config.toml
d_mlp = 1024
attn_scale = 0.0884
lr_head = 0.0107
grad_clip = 0.5
decay_shape = "linear"
seq_len = 512
doc_mask = false
train_tokens = 763500000
Each number is 500 + 40 x the weight over its row's rms, rounded and kept within 0 to 999. Layers, rows and columns count from 0. Numbers have three digits each. The size before them is the row's rms in percent of the matrix's.

# layer 13 MLP down (transposed), 1024x384, rms 0.0483, rows 42-90, columns 288-383
101:485495528517488481554513549572479494438516527534545542433485488494485440489540483584564535456498519499525506513519493514521466493514473491530542512508458425461492512546534537532511512603509422445579477513406577436443542527425585475460453533497527462509441464492511505497468475498544553483
102:504525507468377492531530463511539547437496493504456495498512463571427509439480527514494564504489525520501536556499548457434481509488446417537522472429564507501481471439472486522557433488503477505554444556556439507483425537494449407515537496455486402467475528472538551484570435485524519553
101:539509472483534594508491498503433549478511507520447606468490495523502489447518571582521529514481499460467462487503443482539522512400474444540579559450498477481521415522489500416430439445530519514529476495465479539460475517437585510551455503534428504475512559503419464497452521531420505545
090:477484446514584482470471484521495476542496499542518444432483474487572522508474496503496494502522476472484489576508516511547463461491495463385490454419489520532536499447493399477514556512527497463452534478493468520605507477566498446445489541508482527484565553476522524479529486440535416512
096:570502462446536487467503619554459513443507551488550504419444491472511514468533491554411557534567456498504458556571483540520445527508458516528516518472483493496522538513494518485439529494436495529424499468466444438551435561470431497467509553522526492529466514589507509518539604522477568489
101:499462536454506483501555506417469507545453547515475496496499402530449487521484485624516516512472476412441503453473442489473530465501560476558550473491512469517474505526444567509581567557500511462497549419488510497549508577465574470532532487477553517490478469490535493530442505452512521441
101:507569444478485483482466506528487493471575569594578558503518569511489524474482413512448490480479525464502447588459463558471481454583469483400472431481478480521511558456553517541510513465493475477515456502416536469469586521552521505464495521532538509569477460473539551534435477555548443455
102:487549464501501589511571485447432467524504539596396547406481438530521504496485495514539484547467533496492483467524568517472485566447619508491508506572510391535536502476405477462564492498488517557475523499497457476547456526493473496540549516427498494430505496406512517471544523479480507532
100:537463553499505502461409554471433552440558480426517541496552422478539453514476444550543508525477527450493525486486435467445521493467438560512458604442500492601573490499502533493500497492617495484564506419491445506517541532588488539486470530582471521497488516498548573497462481505543490487
101:531489506494417457526406495515482491460592547462407435441420494509461456539466500484506554527508523519448599455503572559486460503586537478488510473482485492438472456496485521481444513467447520499552502495510472496473450506493531502523419472483521524427563490475499517488417526450444460498
104:596540452513529524494491453513455445448569508447511510508435519515611506444469530514478474527539515538450531463538486538491559534533441468434517496488431494450491476465525468437497505475573500480426576532464472474615507484482522493429590430555505568455517489490524510549475557563472539486
098:503447570542528515504479468475520500482528479457507597462497540486499442502519482505461475568513529497487541508503465536456581513453564569471475543506525510605553495374573543526424507494598470516512508449433465483587462551528562464529501521549484476529501584488485463420406529536587532438
104:510467485508483487474504478484469498539507522565528485474462558461556494526473510499496553498474532554502499478530457440598490509436480519533561552455496462493550482463533512543439508498521519573485479519466462517551548491495420508511475482531508576515447425523501499423469542427488481532
105:417526533449488449525573549488438470517541484413475464467547495440527555572422558513483469494584495450501553524483518518453424503448561515430433545487473486521477507477507511477523477479539471521424426448531492548504487468480546492510505522574514483529480519405551483456566480501521451458
097:490541507538522545535544442544516515454554457480487474442575441458406448533494527506529529417497464648525550455474468485614565524494525539572467429556507481522398530569496525472463570447470500541493460443486526543448498449493499520490494530500517508489505429398473523510524494528501504556
103:491487487471508496569518415486514537445497494497462609531481450472472462511502465547503525450457486496512509535480510503464514525582446490513495543502566510559543541420483550478498493547450422506494475467471520564453576477519475521507488523479521487513460517538454535472518477603482548578
086:469481421478558466544522451460548424563558399567514491523498479498441511459495512517557442558528513517500524517476484471534512474539502434505532446514455495462489469509524485417534461498484527509482559461435450530503501449570473552512511420540498487538509492556578470470516499544451522505
098:536556577415466521448439544479437497515455412505493559534460390461503583533499537554563500468517502579511493450521474457483500525510476526468483465546552465499471538488410455496437521458504529558511483507553551487532545547497463485481508488456500451464569478471507515509435511504519487573
100:492483497537507522470492483467442461509545492445505521560492490560505459501604521558533481494492458573457483477458509443556501501479434458391460530562500492468475460482476521434504481493538450505464502506499469406453518433497500457556494469487428455414458495501514554424409487513493527522
100:436498493478467430454501441528539468444491504425476456529530502551496505472570434491545560443527493529440467494490532554506459490476504515526469526452514448463549521468478502426493549474407571501523501537481501459480586502459488447483494481429443427490405500537485435450479452516465443514
099:550490488512550486512483456554520536460527523435496485525460469519533518453473467554541479552532516540538485485546426474515468545489503546429528484512511476464452520470388472499524526443537414478490568480455463480482472471473539543500501459531419509510412487460557578510435549515471485498
097:452531544469434545519487500532488513547485461547523448501536475547476499496542508550458489480398497618481414551506569519462520494539492505494511450504521493520499483495466558513521530548487534444540529466448524552535578519460511540553438490446503473441551465442519443565468501464540517486
098:604600472515507485511570515502500516539484518562576552535542553529489483431517539520475488456509520548429487535510497482513572575506547491449497531476414471506453508515470457473469501516458456457505478470460529510515479571552540472491477503467510476486462448423491479490515487506441583488
094:476448568495460491497515498564483564527460563518500496437528462491480457478619452468478539506451426558500449472576564500474511490418482458561514489468545488428528482469500416504522441438499429561515455500565412501515500558481510535482589567451473589443564489499406533568531444461446513505
099:477488484530574517557453547529548477513504463490479455473530550550553489517460487452469535500503462491462516494510477498507577515503514490480490505545470444465449483496481513506478473531465485465532474444414503494532499535557485509534513534434429459451517556540539495449534438534472492449
100:527480510475524507544544474450585537499517514481493488532488473491522433471532486488501401466465573490584518476536576526513522533468518467504534514464577501512491413503521453556430415387486444450503417516592537498432451509471491482523480579444494467549469499513460514553517524492518427552
103:442475499520464517509470543521431503474408435486453475451461454511520575502479393504441461516540509461534516475443449465465504529527504522552524441538538494497450449500501495507500565464474480475497554510567527494506491508510542498493484463546516511484419515569556545470524443576531448540
103:408502477524518463478504521527480594514531533458427548532481520517529491514476434486477493553400535565490508534503433467499523551448556493520481572530494526507579558516505512544509512495521476549478415494486574572513471500501496431504549572501507482497549527575483492482499533550535525475
101:471489500503435435493451513532483548562471529463549474513538456447523543533433512525589537495525589519434565450514460448484484578416463455483459521480453484516480547458506540530488492451423518451494534535459430505476519552448543525518459509477501475473531459436496492455532487524523497530
101:511518482524482512467510531545550491496474519505540510476471491529478507458570528467472501520489540520544568535492483456541458565491509554527451595541464495432505508397480480473513488498515454562476519529508455585542480460486487553522493452520553432578543497527446494545558597515434436552
104:478459502460540464519547457545537497476515475445551460441525485535529490470429465488445489484526535459543464547477532558466461490595519535468416489465394541424478461545436488487472464457523428476595549493465471418568551486505505533482494450501503558470436509467570594508430444521502609438
100:524520512519493499481482489494447495456544488489535564509466593472531542458493486581645505443488504482466424446499521413540522484542495414489446492547570479492579510545538466519549447502496471473530527420534501486514572539467519431512466532525498488525522497480481515478455482517580540510
100:494549473494423472433550465467528531535453456496577467496478576417511479540517470513549476436451456450531508523488609521524475529448516532502447527467536488456471577466543550492478523515442473460462433451438474466499500469424466548571452523551522496454543546467471522450472492513464484490
105:531554537470556545447434514513433455493507571477452465504493445532478548472521505517418504474524500412434535511560501490465463442479511591504414487563529466480551427536490532525590545400607462522484584479535542526501512453437480446483480487499502504502504485445542445512556483522478462573
100:516570529428422509516487440556519519514493509507481482430509505546519571466477551535595509443472502411479589475519532491463455476530567509473456545523476476482505484473580415441448507522486527480555486551484482534500522503491486504516419563493538528453549493517484450487421521541431437483
096:459451492532511486515498448446513469530452422459497497517480529545455489542597539483539471485517531467511494547510481428525463486518460518467498499529476497477463528510541466502536567478500413600533496498490508465565491490552472541547512410499534515495473460592554501545554468424517608516
100:463484535530501535534549490478519457445524470532538452514435485514495496457515511444555505517498531540535512516574451511522522475577464497486523495468522462450548495513483517494506510521561540497511489501416471488498460447557547505497424498500467515519427433552476476481502565456485448494
096:511445527476512541471518438487424533501517563570571451517507427498500466513554530460486505467493524550456454487520602487565528431496559548562537501484489526565503468447444442506521466512472526499505494459488418494473556594455516461481475526468524488457528460512477439472467474515559551512
106:508478504498448509506490528514523523526484486397505563472510454523518508578494452480475545490580447504540505471412554515485482540535492418489492521527471472515533539507516459476475559515425444466523496506471526553509465486541465495477527465432545477503503487483469468461465456502491473499
104:446463527505539437524490434517508461464451520511463524480547596508501587523500427500500523499479493467498461483492468490547572432525524433508584515456488504466471501400451507520558511554485503481503591512505415504428510581484489451534475522513484583498460493501495549513491512512565583504
102:549492598548464545438465537508528494489492455475452524499510449605391445479498531430458465496496540511450549521508518528499468452506478522496480524505495513478537509522444539469498574439502529501516525507506537513483498413498457566495487430405535465484533452524508493489540475560491588508
094:407537510560466567413472505578468493538415469420507452498442508509483463433459455524563520513454447526516502450493514494436527562478534513534536433538498464487473503546545443461519570520454550480459506484481481445539448510539468543555504522554491512479492414488493482508454449533453499520
106:501517545462483489481510472516515578451533595535497503511520514528527518477492459401555419497536508521440429460521450527570416457400445501415464488529532475519479506481482461451528486496503525443500485549583469492478476507478444464489468472542553435484501545527526527526511489500558488557
098:505489541474517518438493508435557444544426491580521546457540493450549473528563453505486494530524528558528521439533551432538516487539482562489480506474544444569540503476544520485542562410480537425515572499522519439488614552493475497495543525482472506491485491602485497488445514505435486540
102:501485438546535541479449498504503497542533530429458539449513518533580445480531405474472545521498500510473453476488554453453483458467527487495479489488479507509533498495620475482482459507413507485546547522497538478458483495460554500545611472517532460421523457488445503512507459534520524475
107:443516452434458531461536503429513472511529482551472480491561513549556396506489485493550480491476534473483487457488531567587450521540562515417585466478554473496456469392520469517543510504553488493523520480477496524450450499498489493534503498548560463449493480411499491480573480461573534571
100:474507530480557502540500491491498421476551505476552531551456486503554526507477523521452430526500485513494499489528448438543524483482453434514493515521460490471536506427468519409441461539459450549561574652466480526506543448541510614518498610497547521459486495533571513473511453519490523507
096:544542453469443431484477510477577574487437550487492474478541486562532440496516506534548521437457563490525530516478447505520496537500516527562448439525450562509461548558511557426462482461484473455558529514504489556536512509483510489523357489532478527498417493536517481527525504484503574464
100:517540557484485438555493494497530463394438547501419451577527481534553483539485430465487446464576557517537521468501456464535499521487515474394429517506421548524425524544513530454509500424531469460466555435498484540487419466518511488434480537463497497484418447523451484560427472528506453492
# layer 13 MLP gate, 1024x384, rms 0.0476, rows 43-90, columns 288-383
103:521481463471522526473433628517585552513474469527511475494576533442494460542517524507473567508491415547554474547513539538528523498471515480568476517477518478526535493449496485507478475494523474464471510537486461550456505502592493455561528500493527507401504501558515506552462449528489516483
097:510481502528460509480526426473526503491515423460532521530533465516542582478556488486590513532516460524493548477441499494575536520466513506519554542460462478465496519553478527544517530508563474458495487480558459530459533445433441458511514532493536490560504483483504494539490598467451438533
097:482536466471475490444450519504508519431457518570438480451605530504470487442451562501511460527616520507446487453528493537572462480475504523436481517567467524493531465485443467531509468506491477506510496545480467485513547420457508552522525495453528497495479551531550444490536524516478499452
100:496532503570525466498509490537517466561525498550506465482521589537455468495503492482470466465544538460609623434577486477470394533514480520557547418491504450487532504496524548426604509526610503533490509466522492546531443544444475462411527546530520577515522492483516536539493502535564501484
094:503488466544570569491478471538472469466519563518429450530502542485518488559522458511485491561434566490555543433535482532470510481485507464496442490472464529477484497483438552443507579594517498498529499481545510500528480512495471567535553557541498501510530554515523505463543474536574520577
102:438475478543469426481481449482502490473485535580425522450524408574455451544495460471473445530511506537536416538467512539480551521520474498493443472468491476542491536506534477468457562449500484424477524528507539490450464531479574480537528518564469546503495550460507495502527484504498571482
103:528488540558520494549514498512486505553575479515568495435510493499346550473492460435541488462480511482466461554481356519489502503553471474507443476446500476474483457521495460489491472500583443441475527487462494494552468468546525537574481449459448550480529525532429525426466476527518515553
106:492573443531567480563508459496526459550468522543455483488488486535403527508482565492439504494558515583502499525541508526526514522513590477479507456517529522370476530523489486471530500516499508473495511581455545512463485444467492499524494484495544475439555488509445488516505524496489497502
105:432570493464482521512555450470472485450419494524529479428489472535461510508525513558584579503509581556513499422464493467482515560494502490473554439550459553473541493479459580505502514502534512544559484533500460476438596547504468450537433545511510457532490513503506598558506434471454448447
099:518530519543467439504556452491518545471548524507480486525503526569462476523474477462449452535474540490442483448504496419501506525501419578480583496500471546515504465498493548457507520514502492490468536484444450533502528498471429428513460446506492520450552568536465488515525562472470494511
099:505458498479478529498447498541518521553507516497510490498413430492589521501521494569487528448474578515483541505451564441506516515532458593500475472447485443499549467475452509501521468441512544478446474523462479491466506533483500472525534521461460490538493564525521447556472525503503545485
100:534447493479461457496472544542523574466524539508455555464464579466495530490568507516462509418556477422507538485487522511477489505457561479438432508445424521508475465562520587495464540502583517442510496491532479502486577499491477470477465483493549546531516455491548491437515573511558498591
101:425412511556429438489493541545493495491491557456487469485443497484499506533478504541454518466549495529563530507515470564442474563570483560468475534527531487538567560483504492546529556523522541494608514515556541471524559416513528465480501485554555438413532436534487531541474445468525522540
091:495507458487501504529454515502518534573535560513498516476467509529508508487496502566484457506543414479484516446518510424467516533528481473538529483473514482499540540486522493501538440599515430533550569525421514521455494503500476473505499444529460512446477503496516512543506502477467509493
100:537454497453417552455470437534487569459455558481530504492556504406520459511517460471532518488489501469484472551549401502529479526541470498503530471463449525512526444540562507369393426521466526509464461497478540527482426478453499498454446513530498515478529562509501479526513594491524543523
110:480611571436485570479508550568442553574489482476569467539540525497501481520490591510477544485490471508481494483543461583473476462554531523475499504544532560510480572503454521452528403570420542478476522534442505481492517562481524466505428493568453497558428443523537529569474569520507488515
098:512517499437469477530535550527436517534476512533527440450445469437532433463567565498463490445531516568508475481427429527494453513512571488450472505492454498508527517545502516485453476451522566466488462496544510490530480531475568449466554507553518573592528480527524461519467490466526519498
106:499546473470526518459486521493499464540496538530475531466548428445570447426513478486557497545469551469525505493446507465522513533493460425484562574415504564564499484497539509447509438466566491518490496586460476491535507536519478499459525500501564480486528475497525490496490470519485579497
097:494532490439464477457453510486484469480467458474502495561485532536464462468519553528493455489520536482473476494488524593557463501561458445474530565493476527440481476475373527505439578509520502549462463568490488493498601538534522492521548483511518536428551481498547514508574564545503502489
103:480538533464480494496540430550466440565468503534452552474524466543507497552511498455394610488501526512477525465470507497534492485541514513549517496489526499536537528481575577549476510454550481494494524481540544516531476515553525506492513483454465519498466537514506475503486448497502497534
095:541542526405524468499529488468530461483525545503482425430469527513516513467509542521487511534455523512502550428446534538522404479501523493573541515497493438552514532487502512509487547572512440456470512495480503494476416376471495424519487474518534536536551549478542506521439568429513636446
105:488484451557528493519500532504520531493446516464502448495477467560424443478494519528497556495414439487505454501533547521499467415563501480470463518439415510503422491487507420528571509487510524513466467473484493424464510510479552544550490493530486569504478484464485440513504539469493481533
097:521563533577501465556532544481502475432506480459520475497534519469420450473528437493495506471485587566479484457531525529550544512519476415484547556485480538521536477521552550470528490503490504485555476522576474512404493551471483554492446483521495588539437518462489461479413445476450521509
097:514496504461571540505453516489524450487569490548454482471529509446505558490496578438428535523514508467495466491533464560468469474513518563453460494562513507460473509484505548428548463493547480497476495460491557516497469522617498535494473445540492504476425487510541530465577511542576509506
097:481610507579543535549567528509422497532540417495519501436452420465509470539481462423522464477475479501538511547466534541434538543518514475473449485476487458560549480495544533447555531489461536440455432489461556504517482456478507444524535483443516464456517566519457518426504515455495494526
101:557530520477487461487548511538479445485542547420466483529514458512500528506473503537485491506508541564424476532503499495480464484497519603532504511492504504467509457440456444500501522477495462483520500426535553483540477548509539505515469557474516467485539537526529500521409511460461429543
101:459508463462534543529469481516492417562492504471553519456514513450470517552544513547468579485501526541509479471548506515539490463526410522417572454489502500442444503462442473522455473492529538454486510527516507495509418500459474531566423513527512476549471468361509541499482516487490426549
097:443520445478482453528492513509474502455501508548482518513443514444433514527481456579544489538461459451445470485548554538520539527446467476436505441541543494443453450467521582509439505571493478477510500414512469561511472455488530476523469457416474515464588511437515547554450448516526533453
102:497518596469548479492487521509555574519530544491537486534515495564452487495510479478530467509438456467499521402446464499476520554495450560440437517463534467525526452555502485442508517502518506465521519472414497516488473539514487513479433575517427494554543486484480467578489478505530474488
104:455523454442448503519547472518472445474485465547487456567571526509443450587530476562482610514477653511532506525551460534515481514472449518536488510475492555503535518544516500496537504488518528403442482471517465513431547556517553492564528463475522509518451475526515451448525488512486504514
090:487490488533474515531491469484549543509524549468546459461499497469543437575498420491483463584512536546423490525469540502468536582551466471451529493512577446537502448462486495511493547433508525528522615534449519506413479523530508541589499550449529457417411497498538529460473486503433507452
100:517504555564525432507512498524541446462542499555461509500460519514494432468455517517348498544522495427529534384440508509559536494455498544524480471518534449476500516508490464424525430452482493494546479470468523477481442501545576442508401418539497492505531543466534474499517541572460437475
106:452492581476527513487490468500551511428492570585529517494455463512443492525487471514503525534450490511484491523503459516493531546535501478529452552543476532439523495515465480548494482518519468463540538512510528465553483527459560480572508508532541580485553499442535474585424504515521413520
094:562447463470548526408478548518497471440517542541473530428520434464503448505499517477424467539415521511509509574485487514485460467525512544434529537476515542429489427448550536492499485480585517508451459497482567522546491465568473430517539503469497525489493550487513512581577490493468421541
089:490448508560519499520463545497484543543491456471520480502420502554517507469472479460499543443372490488494471460502487436437484476556445468480512485545529483451537568432500500550491522553532538531450448507479505480469461475518473480557499510466498504537518532447544425485491514457545574519
098:513465538489517402528469492507523587426524535461460522532509429419515460496525509487476408506489560481517527501535480493445459458487491510468488474460502537478508517466449458572496510513502473476493438485501515546455494562536509519519480499512504479552504494521519510516546523527486548527
092:496507584467480554464486420493495482537505529525488548513570450495514464519530485479520545514500514507502528488505446610488499482523506390576541497530443545507563538493468473483511461557466482493478498489514564483420478572530480553508491473562522460544426519528475497539488437496474501455
105:502478485528467562548496449515473550531482414470478472471429481501554482522435528551493530519527460465472480508446467486552498449474489516531468477496429452520537574480495439473525471532523487472515444440539505510562403458462424459524510513468487490508508509562514624479522547528526547567
102:466439505547491505526550519433558531525525520501472459456521466468447432496558524481492451523470544504465509498473588532516541552411522473453484453481489446492528512531493547422486508567615502491465505442523431558546475550584484524443479550543524459489533461479519471521489589520496434554
108:492471492547481532633554493497545519532413402451524497498440471577482562495488410529478528445557543468533521426552559522505534482452453508453492457527526564528491396517483468426485520504416547502471491441503426540548466548494550518462499416468535497486488542431577547468518477550549524456
098:510498486483407461523548463468472486512574517513459490446554516381501533473422504516471538483495534557522490527477527512514597501509471462471497533519517472490551537507521506433489425494513576551507533469447499487494553478549549492515508493495544479478571532524520561520467528526519484426
103:530456541551456517503457484537525516488501519434514514479451522521454526571522501614554531483520510472540582433505440448481479449499538486554488519460613458439483608568476493477409517508531495479426504499503463550571494499477473501477520542478521497557465498404523508477506489496535558457
099:498507508521537503414477481544478529591454507463403496469475471494438381505575504504501501469441524502514485416491514506493563495506514500512473469470487511481478556541506547496495528504468493502493460465451465440512507504546541529475469518417449465539494475487501537606465557522440453532
099:509521430438524555481445459522526549467487517585426495509493489493497467477442522466540494516515444492546571524544525552494533457501448515503498469514482490528489523555554516500494552460484548443476551512558547472490420493514497489578525471542486520507449453443514608514525525509462500545
108:447491454493521558530483544460525558516467487509526488485531515504471540469482503470530449501494443504509529516437496487501363500520493436513516500460547556468499568514542517440413528487511525539541510538496507581451511470576512556587546446527548476488466485488478519470536508523518471540
094:504595457537520447498518536527470525542517508511463477435523526515517468453561496515520581504572485543459448463462483564515489533472481493476538530508467494525511452478477557558580474514529499527523512512505486515515523502466559515421414563533497505540461512474495513454485527453514547534
098:472506475522527615504491497476541513458499424564546450464525550437503488503568502522469491547508460494474532510461491526565503526468455551414520413553495477539510413459477509500500551476482488546516528462489467559483516554504499415516528486414555476453473504523503461628499538515531488462
099:497504553578559497497460462487465523462479479482489512498493468490485570558510482530458492559463433555513444553460488496411482517461513509521443535414503538542566508524504497470493460491481553507478476564491481577516501435491494549563522536522466515500476491416427491525450517509412452512
# layer 13 MLP up, 1024x384, rms 0.049, rows 43-90, columns 288-383
098:562444450521515539498520478530547437494557549483476506478478510531481589474475515573478487532458510510540453515495533604521564492503536529557520543489535435503456489549466449531568507516490533445541518509432478481474497433521617573507490542505527571480512469552495516512466506492527480438
103:524515516485519532506521538527514562584478495482457535457543513481485512507584464446489536513501502534567505506541446534525529474520541531543482541490544456500500436489490555550544537535531489547482542493541537426514493468448610454482470514546353522473466481427471454567483484547493421429
100:460516426523516548570484526442399486509488591546492507541499514464439472481527511474449500496484527490455428503567457467472530461450441513477538543546468517546527522429541481509541493559482515475436497526599504500460537469534486485565500535507564470491525448496491522553540540487536458444
104:494449560532492515484518522508471476529480497504523472552444419532481501454401488514502473505484446505505400570448591462472550479470569530533490491402534520428532550418555489463473491529418508448476477537510537516522503460552578532472447481459457479513473458518472496510526488459476519474
094:458514496455495527500509498543460503574546554522554431576481472503451506489478526460472492471484546452555562498446477529489509483496506473520528497452517516480479545513477468564461539526501452559520588456444551485528444518505510498447505427430494576532465468473568578476582482480590520471
106:496458517546526512446453510537462487555501551515534483415535539468519540553545459478527517505462546501575488438456499560502478578427502616522466478498447471505489557567508547462525542510460469464523523500480401467437611410476435492413445448469536515528483492629582519549480532433547486490
102:480517514432435499490497505461524501528547515419472515530524506546440478509453535518548498552514437570450464548519500547511493532473521503480474536478456559530500511503577486446467496529459506489507554477469491526422441526461499525470496484488484532622505566512467477480565521587469516452
102:400527507469460448510462486481504422463461533533495486506481500569545508516504550463460502471495539497441488486512523467566516446493608453496514452538511491401464525512466419498508453546373510528488463550487530513490467435398464461523513507439526457470490580497413494514526542492469510534
104:439465534511506476527515530487564505545533471446437461541521499433500478498570465548500462499499522551522500485536476500485483543464493524518498463534542463506511417498454510439424401515437449590562510509513475551460484512552430526510569472468550489473480539525530524519599506457437490453
096:491486454567446508446489431468457518587518503482519477477468476430449488516490480490511505514461497414489517556526466566446504544460503500447433604557487443568529461497526537475477539429461527572423474483494445519423518473483558539513499488522466512510487483462492535521520489457468461589
105:482588475501516544548488493511534460507541477476522488512515548459482539479449470422517582559505497518494480485501493553511450531528492554505489414517482492445499495485533472515478514490525505477544568455501459538509407520514501448455532498494467466487599553461466534513487494534458500562
099:502489547582459509553521469552552544445557486553540480487486561473503529530576539505565485515510538472493513458449480568575512488460530540400483581492523484497543488549501482526481521551504487487428497538502529497484515545551480505526508495503516573481550489523522459477510509525493478585
103:546524535500492515463496432539510531494409511547553465506498490466535570488497447496506482453553512477436557431576525480485539499539533466504550513479511469568423530462505522457480542526453469456527486511558496520513503489488536503563449393525509455541461544513484480456543520517534485529
093:443526507460524469558575488423505458459491514563479479497508524477495563478530454482544509542470481432473466541513430560504373532557493610486457558551532582554461481551506472540532476397528417516485549477498494467402471436510479468452460512464463491554554516460526515462546535482536539538
103:513466553525487524494441451590462496493454493517496480494580512573451496510559520457544502524484504410462569466482398493503433517469508527444435526466542522505432550555489527433471535588489573510496503482475419546534525558512514459483502523520459529447505466543479476557472448557471529497
096:517526504523460488477420486453466509522504485464448508438489510456570455498420505522457481531575532573506441576441499562552427500454498472517453534556484536452487555510444517472467566503541484496496505542554416447419551494473500459487470530479519503531495524462458577471492476538448446530
095:516538506498503560505471494488519438508501496468479503509498502510594473462515452562428512463492559520445437447515522459534593463470476487464521482557539560612506526461531436555537511488459498504571490485537514434462495471462553598477497519501572474528479571526487498435464465546489518506
104:500472444497489536513456508483461457541557517509551443522570483497545459472529506539500469509421510523461470464498508526465497548526498509556483623457538502540525526501507513494507551461516544536513482532486462448546457438503511430506444516493546509455525516452481587552420488372553505498
102:477511472539613447496516441440476516511511555448543493468479519471453476398559467488525507473474508509485501521472555507516475466503486554442488463462513425537557480533501544468553526503502497459537484552454449484491449434473519495477521519461506515590528534521494504459525466457564529577
105:502511479501526496518512495494456474551536502569530421562543550551441485555488483489454493478501460583527464510519523448509477491490470506549513485493468573511526570518491544534435511513498477406521529534523452451482538375511450523393511524456514548545525500427496456491512492431535482479
099:528490524511477554494463530509556529520502465478459587491462511512500522518443501515551455555480482428475493548475511523564475455549465508560478490518486423489468547549453520467560461405450479523488325540377531465554475505550504505453428509575512477574487478478459529529481494482485526458
101:466427501493438430467508539548490449521481532484490552500510484526524514543469473474512561512552566535533454454518497587540537499488516538470517471499471454500492481462520437478554560505542489511451481463461539539527443426433591488484529467536529464539474439485478543478551497517498427477
094:534509539469518485531437596496500453514491544505488488485453501620497530487471511551492437387530538529500519466515538448520445536523494528446508444466551530555494447506441402438448491518479527537468497478578487490529532475524518473542559450483490509408462398480501513499609530545479535489
096:528460428553519516479479518498519541570505476499510485493477483464486538503551479499544458493536526448575483508584514545439487472464555511454461520493490497517524542465530532553538478467550538437507495541529513480489520429489446477459472556541522532510566433512547506487542471594546499479
100:517516554474455534520567535487539488509481521502525489479423479506512455438504552484486478423503613481462476525485520518445582524466522496601583564529500453494523538495520523475556487474457482545457441530447473478485584535443535514448543529554484416525485503459545463481519561548593550554
104:411546549550426519522495483472520545438408484540493564534501513527519521482526489480426577589543540464483431503517449532513543473499442520515455473577490459470526489476561501519508537453515481472545472517498485458561509447554376490514468425554498464538484497522495531473436461424562497484
101:469474490527562515454527459541522534562518516474442521472493533548490453517499468499552467513469527463507455444507464560523621553494547455500429495478494570523555471490525495518456497530516566557520477504511498494539462486450482459451530453493432478432566429555515563467633485490516543487
101:473493547496482458495556525483508470489576508514625513496528520570562562552574483528555511549481551551575507407473508471552498514550507490490495579520540522500475548536515606527527562468493547526546523520505489440476458503530495534442504507573475505474545480507468508488610627439471451485
104:448463530588467415490532475461486512494509517469538494518481472506547504550536492498473583472525476491498492476437548510440539474476555473481507541458455454549452495503446475539490504537472451487416507501498433491558507579491531538552512493499517567502497462500495493471545498581466499516
099:498424458497493463451502454488483509494515560466525504537468549482457514541470417506547524432538474534483503474466559542467499495491561452542487471533496570538460468495550467522529536499486496484495429427421431387453470535453468485460499509469562537564473471486492464459512444500435526474
093:529445511462477603483477513458463468462557507527491459502461490490481493551480450509516559518504534572502529450490517511539508481477491438504512474512552476587499488480507410483496425526424542543496523490518511433486513436462457530466571398540464517466473543510488524545548490552568515515
102:514564497567476558476584511467427536483492542465529438478543582516453548508546487527483475543529510485477448561508491491528503455532503538493462495549477525526485513550510556441518531422576500379481479459454484492435485598464484434436506490559527487508553448567513464566497462491503541561
103:511542555465534495497515451553449485500501538488552506529511509495471596479473434501484501500451520494478525560553499565477460502409548550491462530503468485521523488488488395482504522476429460517460493469542449558476456417483520505478562436437546514500499479516498503494496518517447492495
097:560405509471433556468585495457475429530510495483547511504477514504506468572538488524419388505463396489463505496535508546483481487554526437441448529455479433450606469500561513539519482430486555489450444521494447436509490506464488511449494469499521537471495444518474545506488476421498494497
093:521489480528505514531524519454494503521484531531378472490498523503482484521515580466487470534515439487467518532461468518544472532481481481488505463470548473445513501558533459448508528567524492532478489506531480527449580480489490545538475481520489544449486450538466513489481488549506434437
095:480469535475581462426462489541481540544574502462499538556603519462526515556530495443485544488536472506459525467466459445430520558519430525556451547563490579493563500552492523522463537509576468467559483498468445483488485511558437519476577511533505504536555573532519516516470467502473515474
100:544495444497501527501473493519478560494500554495458441439453525452511465462513486506459477494473493483480464526482540396547480494436478500498562474469482523534520501504449427519526483477539523555486491492464584491582458493483508486510492459562439488492532460508489548513511515546600478448
102:549563513465464442451485449472522532557474492492434550448488483495498534399468481511465544501453560523482475572537476465524485434477527516507539527468557426409509479541584522472535472558453476496488453453453526521543518516584576515496457499447526500545521459510540481542504542516530529472
103:453502523475534541556484500496427543529531527571500517468568514457412455478523533555481509466440489528479527390565528485573467475485520508599389463520467547580462420488521489551494456473492560497492512506426507455529499496481511487475489481518485485437590546542490519618453447516468554586
103:499525558521443481480505514520568527490548495461491530553590518468524486500492589536419451486506520448510480495575494430595577451488447502464509535568547504453516518524499485520457498460570534504539464534499570524532477460519459521541477460581491428473482503546508429507500526461467472399
097:529491508480574487448546526500468498475455509441459441465458499507481548470494481408451530461487453514465597568494486541502525490555513554588508527528573465552516510484490541644502544453477477518485492461567534542451542500542461497503528489486437515535474517513463466532493624508474519541
098:445490532527458487474510499563494551461446499517444507539495499503549487586462528466509492459496557513528521465608524433493469511423501581440525478567442486502522485472459445432498444465487505541467454540619472536515567461493496523481496558585537499505436535444477512519539471487509546560
101:474532491509562492460494452513538491440474558420416529492551468494457520492485430505533449487565518484540433477525491488532567587503485528492411599571509510506560512480487494458602533477444586557532454453552477504467487484570544529539571542466496509523447470530522547539522545523472564468
100:436579488507519392478454535424549507470472484424447494505504494485510558462533546550509536599470478519453539511572531496500455503502456492480533446547497504537497382515462505429447432549521561474506533560504513500523537376470519473486525478541445460518392548539556504560475493465466489538
105:451556489583448538413502458496533433469452516499513514548553478524493491528483531501465511502455528552561468466527507493513534517434472560485515520473505470531464568538469436491474481482541490501484581484428513527490506494447575514468453522496519418537578500455470421464492530559515582514
097:505555537537493513501498481456519465472457548514499550506524519441521475430540462496473440489487456501486443486450461482478478492469508458538495474487501521577522479501568530507634557440472447538374510524512472511531483513488479437486472524496523511525443415525518487503517473492478515398
098:435466500481468424489483481501538488556523580436541513432510501425543507453452573510542439509507599532564483510532483429435523495588561446548567488531557532489513540526425593554454438529456497432598492459537511551498523472563471533503394534505467483482514484518534478435483528539453568493
096:510484501468543478537529521492404521490566541473539540490467468460492517500537544569456514492464524472533554481513530575533517502498485505522526498572519512515408487534547495564540462403561502535460520456512461506465468542469512471491522450463532502454509412440488465493444472481456524525